Part of a small language model's weights.
Size: 16 layers, width 256, 4 heads of 64, MLP 512 SwiGLU, vocabulary 2171, 11.6M parameters.
Architecture: RMSNorm before each block, rotary positions, no biases in attention or MLP, normalized queries and keys.
Training: a variant of SOAP for these matrices, 183M tokens, 2796 steps.
Each number is 128 + 32 x the weight over its row's rms, rounded and kept within 0 to 255. Layers, rows and columns count from 0. Numbers have three digits each. The size before them is the row's rms in percent of the matrix's.

# layer 3 MLP up, 512x256, rms 0.247, rows 318-334, columns 128-255
096:153146180127113198115126105144127119070153166186149184182129118071155160118111148075102124062118014117109041133127156134208182179100079195104101077133138095093113097146113097118075141105103117155174074155119145134132122123110088127136142178114136126114172137122128147134096187054165060109108177126103116072137089149080116098114193126136128125163147094112126200147174131144165196142146
099:090125077091072168047063119102138108133117137074131125132098106145130132113094156141071079140143138182066047162111099082058118131189097152086123122117114100148123118081086154111119152136140111115103131092193158138075122082099154188108138055122073123086078094122109110078131169114089137106117140166157102116130131128186136104087125049119128122038120138090164147075133092181129158156136
097:178126130098081131191152168147161140110162183166095104155112065171117112160126160079108101145084121109098100150108057111091122167153121111102106112118127111142151126156133134136167090101135082218134074177134068078145093065147128063134180170072092125119159158115174134129179079178152074133129127144115102142050177091062111094156129137108135152114168087117076140133084139082135117158111
108:145138125170167122170134115072168094204125095052141150132125097117096173097183075041145115117094182125141145082082117156113037149111128103143149171149132126104122218078106085111152203129122154173139145084139108121122125136132131147139126093137161136101115137116146143069115161110104201115093106173140140154134134093160203158114121118105120149138068146100127078115120134130099114138079
099:133081112088113106172129104146081154116116183080059112169101177177117096147124190100117093150107127148119118136131097146158096157101107124161161177168085179127128134114078164129119098168126204120111054188127139117139124159124117107109138131127114098212158174144118122097144125106086106091138151108125203110061155130098162087105176103146117146131115087160126139137119126216131106104116
105:090102120139092120137104138212125114106148133135122093147115128095124114173140138150096189110115210170196100151120111172149065159138109169129165127125134131137167127137144186134104080147110132146104112153139095096100115136119234176165102073096115134168148130146072078162098142061133080090124125082158108119135145087125092134099138142059177167146131155140174143112105132104197078131159
085:171114160170056192087157187165122061103141122163152128128139155103172173085129093126162142120096118109163130101098066109166078165138085143089128175118199185155154120123163124110104143127119079062137133116141159124078157152109130105186094188180109108232132091123154155088086184116080126135125089100115132177138123088165152156128107160154192122142171100115126107095134149165100131140116
096:131090129109143104113149107122121092133084142117143126132126142076135182154162128105139115169149144099126137145086132122065163083158211123143096177112157174086172119172084123131129096169091108119149088087149109097157152167123128158114101142122151127116095078123108147111148069131152144057099148088044111163115150108090219104139101120167053143103053128131148158164149174101131119146101
087:101127145154112121087125179132161153126139050116153067136106098165075131124106122147150144061103154066111158101133102096193159081157077135174130176054157158138202090149116122146165138178157136126134143095135080116095160138092146133164148112140143123133161127185086200074129052175111124134134070136162158127139113146092105120139105157124132119106082142051144118113138124155131097096087
104:105157091170109120097135078152166123125158218152185208174117165137113117125117160119119146136091149131168138096045138072131091122152160169130115149140163105064179129056177167154138091132129166188130141098118092137126106089108126183160096136202123130086179105096138149157138127172112096156181114108146142098076104099086120139118119156172178109116083076144131116127105177115109113138123
103:150193106121179146153172137156141101127127093143142103050178152126143082082138094003160102152164117228101172161115143029115128138105095135067106091139151145114071139083084124127142095139134062127106122140129112138165127159116137117144128169139149128151108105133093106154147123167084175140125161131133127087083089148134092171082105091108171126115102178149161111119132148100157157128090
104:149094140157103136122164142133158093092175215156176149192146124191137153108108191164098149079189196114161097108155152108106173143100150162128121184079158102140150070173152149101085144144099130111088121121130134113124161127151156114083120082153066161099082112130081153140130153122079113113127115105127076107139114183093163167128168137132128196089162091157137134130186106112171127127101
103:126150108165146159138095147123148132094113166104158168142071074123185147165092128104065082175117131148097124123147100126098157192126096050113135093096120110112085112138117156100076143170128132105105155112122042120152162121205202100100192127073078106133106161117145152121147149161051136129069139132194143079150093132145099121140105121194098087125122099099099088141156118192140124140122
108:110120098127153120163099158126128149114125090118140096154145116095135164168103147182117067107112105129109128092121098123107139103121099116153093089133056163089157154034105098169078102139140076150162125107167098093124158154103104120147160123096103119160117187152115179133107131176157108135100112139152121139074079113153126163066148065121065102096153110132141101148125078101169124176131
103:109078139188106142168191126123140090131162128144083143108102124140176075117072145123142096121152128120118063087089117162125073094167108132085074092085138112147104089131068171157167112112088066139163097141138091071108159147202150111064084109121132128122144144085150149159145066105086073069134163157128095094154137135116103118105169105169077132138177166091113148067111106114164118139124
089:108155120141090141106107152085099159092107111113048168086122127192101126163161196100108106097083142169106191146174059099107107116116065131157155132119102107100088076096130093138165113161131101147046122140155176085160061114117164123077091200175126148148189154142235134131084107133126095210190112109126122118082105124177130145156130137139114091120100100128147144144109137125167183089090
106:098112126151082103124159103133118126118119114135079137097146140134167127135149147215110152181114113139194156123155182139145115144123204113076145102161143093111151087104094087096112136199104124150122105168130088167133167083174082134089174121162129175120168138125176078112146134088130145089109113171159129132169131139133122147097178114080106137166122142095103168083067105136123124108108
# layer 3 MLP down (transposed), 512x256, rms 0.224, rows 318-334, columns 128-255
104:173107147111159147103105159123125063135091198156161158136166111152126112135113096090106116148083121098112130072185205110146089172133134105220077103103095148093112117089157139128146087095102145135150145102144129190182105112088112048105122145126214081134145104105138131108121109105199116104078068161135132081159157138126166144098171122133103151136113156088087055096106139143098157139169
103:059145136169112180086162105159241121167166073175144110111100135144091082087103130045070120117141104106117138096099083123137144138094079160113098166118088090191096123083112090103112183150165096127126106131158122137149089139098076167113158099148137126176140084097160157121082172103143151110128114152134123116135120118117117104110092015131062163090112157137097169124085108161173124150166
099:135122193121086132177137153069209141145077158196111152143164142147179117148086146146106114128079129087156146156066119105099146142176144128124126157108122053203105133130150169181153087128081048186110100141133158133101151116166091126157169148142082138169173195155062200152196092149103060180101187141133094194110171141149147135152120160160143131105159121148102143165133133074104123131088
102:160123120132142139149090121081103134131134083143165021098117145124109139144189179113191121161122143135167180150132148130106085178106102084207097154141074176111157156126192103116126131090118148126165075041118098107097202159099137184147142116160163140116139150129189116201073112105145188138126142057165171150144119138152161128098169136140085103154099142114136088105149083084089118117137
102:148138096135161107117087182155066144111092106104182154131137109099146128131138144124198101115071126119134116131066142113129094154146055142118106162145129141174158177172051128113128091092137108119129094123173158144153154094153146078118161132124146128146162171091139128135126194104143155097149139152129170157086191126143153169139126083097111165219156121077103133177144127101113115126178
098:138131113098137091146102069167143116123180143138098127092099167106127069178133132137090106144128089159128102166154091149123174152069127102089133092101147095094127180164101107128171113126114143132084190156094153142121102135134211153143152132093122050087148082130145116159058135188144118086104152079173155119095113147142132114141144086141098154122171125092144107117095088137134055087165
090:159159085158154106143165111163130143098110093145058148130125119158078101108076139135114095151156101040170123190167132109089142121112184107115160107201183193108133140116079113141094133155100095126117148137147128133167113115127138146121115092077128123162120138101127121119108091139109144153087109138099138114101127125121187140135095135126122040130110159081092178148110101157163164104157
097:140127148085169098114183107189108129105117128142190123112135131120112129132130167100143101205111103037131106140157081076070100110133186160151117170083129189114148158185090108185121122121184153154119049119087148130136153181095129114097138117153157104098097131129123151135140061105145110132116148124190149137106113112133122159163124146120178131167111122148165067131127184129145072159107
095:155121116192189088152146153162180106118115137161137145132124076179131140161127067194094152071134132099128159198098146116153172149131113112111121170150101108124214113115117103090149156107082097143155095131148135126087182104082151126107159141122112175126169133191140149154190135183143204097099103128078135047126118109170137122095138150197179157125144190140148143140109115102162092144105
101:137100118145139114125139120142179148141095115128165096164093103083144072151131138103100138140107182099108172166192131115123106057078133141146078123115058101134233091107110125155106133145128127166120093117103153153139157206144140147079140121106173069079135131108127092118140138204184148117083065153146132102122055113099082076142090156137177070146132186071120153123101140104131166131092
099:137155095092099149084158131111124087063131103089181070058166083152149085089135127065122113104117087114163132166147046124171101133092131091108112119165130168132110090198155098168099135125213063128083087135158129133142114121143082066142130099106180125111122148119111098115176099121153149112148068181086158156128140101172110152138129142114076161151076101141120123116191130114099157125091
102:168148096139087088071141193145123119095092159128093116116156109110135152099082153139123119065037159168105152134129076128117143106065159092127166141122138146083131131097139084092149106123110147110162105103159113098113100132109086085128137089087138087078108138107134102090097146117100165135122149109136127133134088128113180149122082139137048131156020074105090126159138104113134151115104
099:079135122128136123169108157119149152184115104122180188151123107127168112154138084117072135145151098162130129089152144162128139132125089132109136057151118168124100139162117091115130129187162130107111160122155144137104148073234124133171147089124117104098125172113118177124119143124110110141116185146162096126122113144117161096121094076090127124134066113152045110088154099126068178118132
094:143129076145115100177120173128097168103142125125133156216050146189173144166104091126148131138096177151122157115112136098165139151124129140119108127141170131130077144154170087156168105105116109168107140134133171143152150181138126110149124127142194092141175119158058129166115154124142130136102149144125132122112165131132147173108172132179108094102118072164082192108124113183167151103162
094:148130143153142131107139142114094118135183054118184101099132118112154100112078152049191151101109087140098110134153106172072067129142124144148133132110114074188117137115100135164104145129121146074130178140121132108175108125160135114159114114188141050081121139080137134183126048058128092119153082137160127167109150142130067138140134159162073095103136095184096077136181127135126096129107
092:110112064187175177159135116088173149155149126147126128089123073136138058171107119181174180091085137100188115127128150188185146166145153181155132147124114106182098134133131103140087145158125095109131060160151124170140110131101130096187088118169150090172089144106146085130129140081098135098149143146081079112094136156139172112128091130197093106157112122056121132091185161126160170155152
103:114121126092171089056121125093118133125097212102176109151188097161188100160136110154159084101114127133185107138099137091103079187203124092145185058081165083110117082153136141113122091131146133141105127117090098111163156083150087129119193173102193128117094110163081065138147132133156141105123207158149136152123103087163112113121154071116131164158094123158164190150111111165105100172107
# layer 3 MLP gate, 512x256, rms 0.245, rows 319-335, columns 128-255
099:062108173115107155063112108107166113140165107121127096088121134146108122162098104092089132149122090179050099117086109140067105161154124123089135131103122103197168147079095131104158171080095104093077117157181136147136167121129155151094076062202136117106141096089130099087122162075131122108112141152136102179154140092204159107151085079105142143114094144167116198068129083164150164163136
102:079114102138129101093109125131133144143107104091163106106033144147164089103076098177149166143166154154064153137123130115153095092123126118139162128150134145115145100128156159139119185127104156130200151085119124127102147196052126119108124170138135122138144156117128138147091123109087194129219141122173159135153168120130142121133125139136131104171130137083152092116200141110182174108076
108:143141077121142095184124111096140145143091117094142151127157113143102148103184118113124137135079175172113103098055162132186087100124100105106137138076147099115136183089123105182178217105064120121155121114096123128111125154189111132137128079091174143063102109158139202159096141102114137103079127109093111146154122160118202192109106128102122122111134130132171105203156120144127097149091
102:064173098140128142133119104124177123131092117095145145176043106071132179109073137170107129121162157113109136159125144066103143073169171140134153100076143037140161109130109158158088105155101079128123121110142085167129148109104192130126131124118107129088161137117119121113082147138157094124126143091125073140129127055131127111136132206162180131100125162132156167080138146063085112109142
104:112169154115087139127102177117116120163135117176106119183126150108179082092110111174182108053139118126093138164098170160119131108117134159185172069065124143157095127123078130108147139129101123167105102084099177114104127106080127188115152102193104157106136102117125130102133130120121111158117099111136094093082128079039115185097132101077129188086210096119113125147155134106108182139155
084:163066156142067121104145151097130125112126086138171128132178135132144163126127122086126096163144125066168137107138039162140109170109143142079114134109233177136147141077128084118104124135131090056163125066109161123098135120102120142170068207184138091149141107127145138126074160114122130095161102102136156156145157090134166148141138164173198102138159070097149085079163091166127089127156
104:132168115170140106102129166149165137096090105136167119061145106187123144179096119152107171164114139137131115096158075093173213125086102113188169182073131146125140065123102086129140121140149138082180138129132149136073118094109163139146112064137120142096101142150187152090087152085137128100162116098117150084145166127127156117133134159101122139137129145097087109131127128142140084064126
096:131181083106104121152135125125132085195117147121138186105156125134100101119161155101101146183126099154126074097132098162067113138151096111068136130117097081101054176148110164121150187134134131140171095143142156134158085120093102164048134144064080168120101169073141105191122177179127124133058203117083092112123154179118112118117142119062143102092182169146147125093144123089155065158170
104:165164124077104117174130172048164124198192159102113099112133110126110135160145148135117115126142093119140148130148137111153085190111142147119149094121117156130106096091136117138132127067146173060129097116112106132091177117162152128183118128096126118117106120143161057178147149012125092080134143154084127129193135164144196079169101119092095133123103118161145105130116175132151089179100
110:128109139119181172099126127128152127188121131110109166161154067167160142179115137138125120148064093143185153184092086132140161114132194126194138176104137125146110112120142127089160123149145145124128120094114117122152089133195115084096069134132126097240100119155093088128089084081147152139112086109143145125183129145063154111116148115164129109145116110091136134136087147131111110083089
107:171081142136144114119132146080121129112113168179152099136155092146147182106098113195132127079151137139078113102163132101160165123128088113119126156139094151107107103118181117141137075096129131169171116093174115140088105127106162097152148086094153112136152127158133146164103123106133079098152140175145096093119076139104063159106099127135084134119142141168075171144102061172176212166178
105:128114160096107161132064145144119123137126153137147160089134117122156142156071092121105121145148085131172114136148076176126153147167122092143146076095148099102081170090143201127113097143101148127159107114123096094112152140154112145101144153136104131148143181123096103133126098125088103104151167103131167120087155149106057131068151109149098140130098169067099064152140149130124114199167
102:174156166074182137087138125138194126138133075156116136136154120178125079119144174130129127145121111134083098129123126166112115147103115125116148131110146109201110126097171112154143140139111155097154062183103112128144126146134107161109106099136144130161062154078184041121142147085056163135109162154072099123155179201157095107172127055157116180110138106146118097144137151093134123114103
102:131123116061115182141047159140143154102139155105169130083107117088084149129159155176127132163149103139155157134145139098094195146104162162124151129197133150106146173115183097095147221124193168186103167102102172187144108142053114176135148128154139146121143140140085106154127162106157185164098145075121179187096139150163170055142094113126144133119107093149139197148157122156138130150145
092:130153114127149115113120156124201168181110108148138089077149142143126157115167117111146182091109140178119078166145172148175094116102121141087136174099128086161091115191185100174137128101065141172101140104153115135142138105119135110107147185100094076175136190142180121135117120153190148125122119101095087135096130098120123132122109090105138192115088126106092129105145095131149137107056
111:148137146153180142123105096163098118134197144139098139128051131140059163147157106079136124114127146128118092137118104140136130103174130209136137099152126159159101187195188171124082096073137100139100129071122125164171138135124128148128148116092144145102185124166103114145146100099150073112110168129141122134159136141093152136129091151152177157186160127183098148167135154089118112099162
093:106135119151134135097133169140182156131131134102150171170168168121112186116129130100116082151054126141113145112085113130151119154148131139153163133144079182180133080127080128086106152060127128139155065178104116069110172081093096084111149131068122123093124095116177159044102193176100168115109091064096116100170129126097092163095138139177129126114096145164057144106133187160093125107107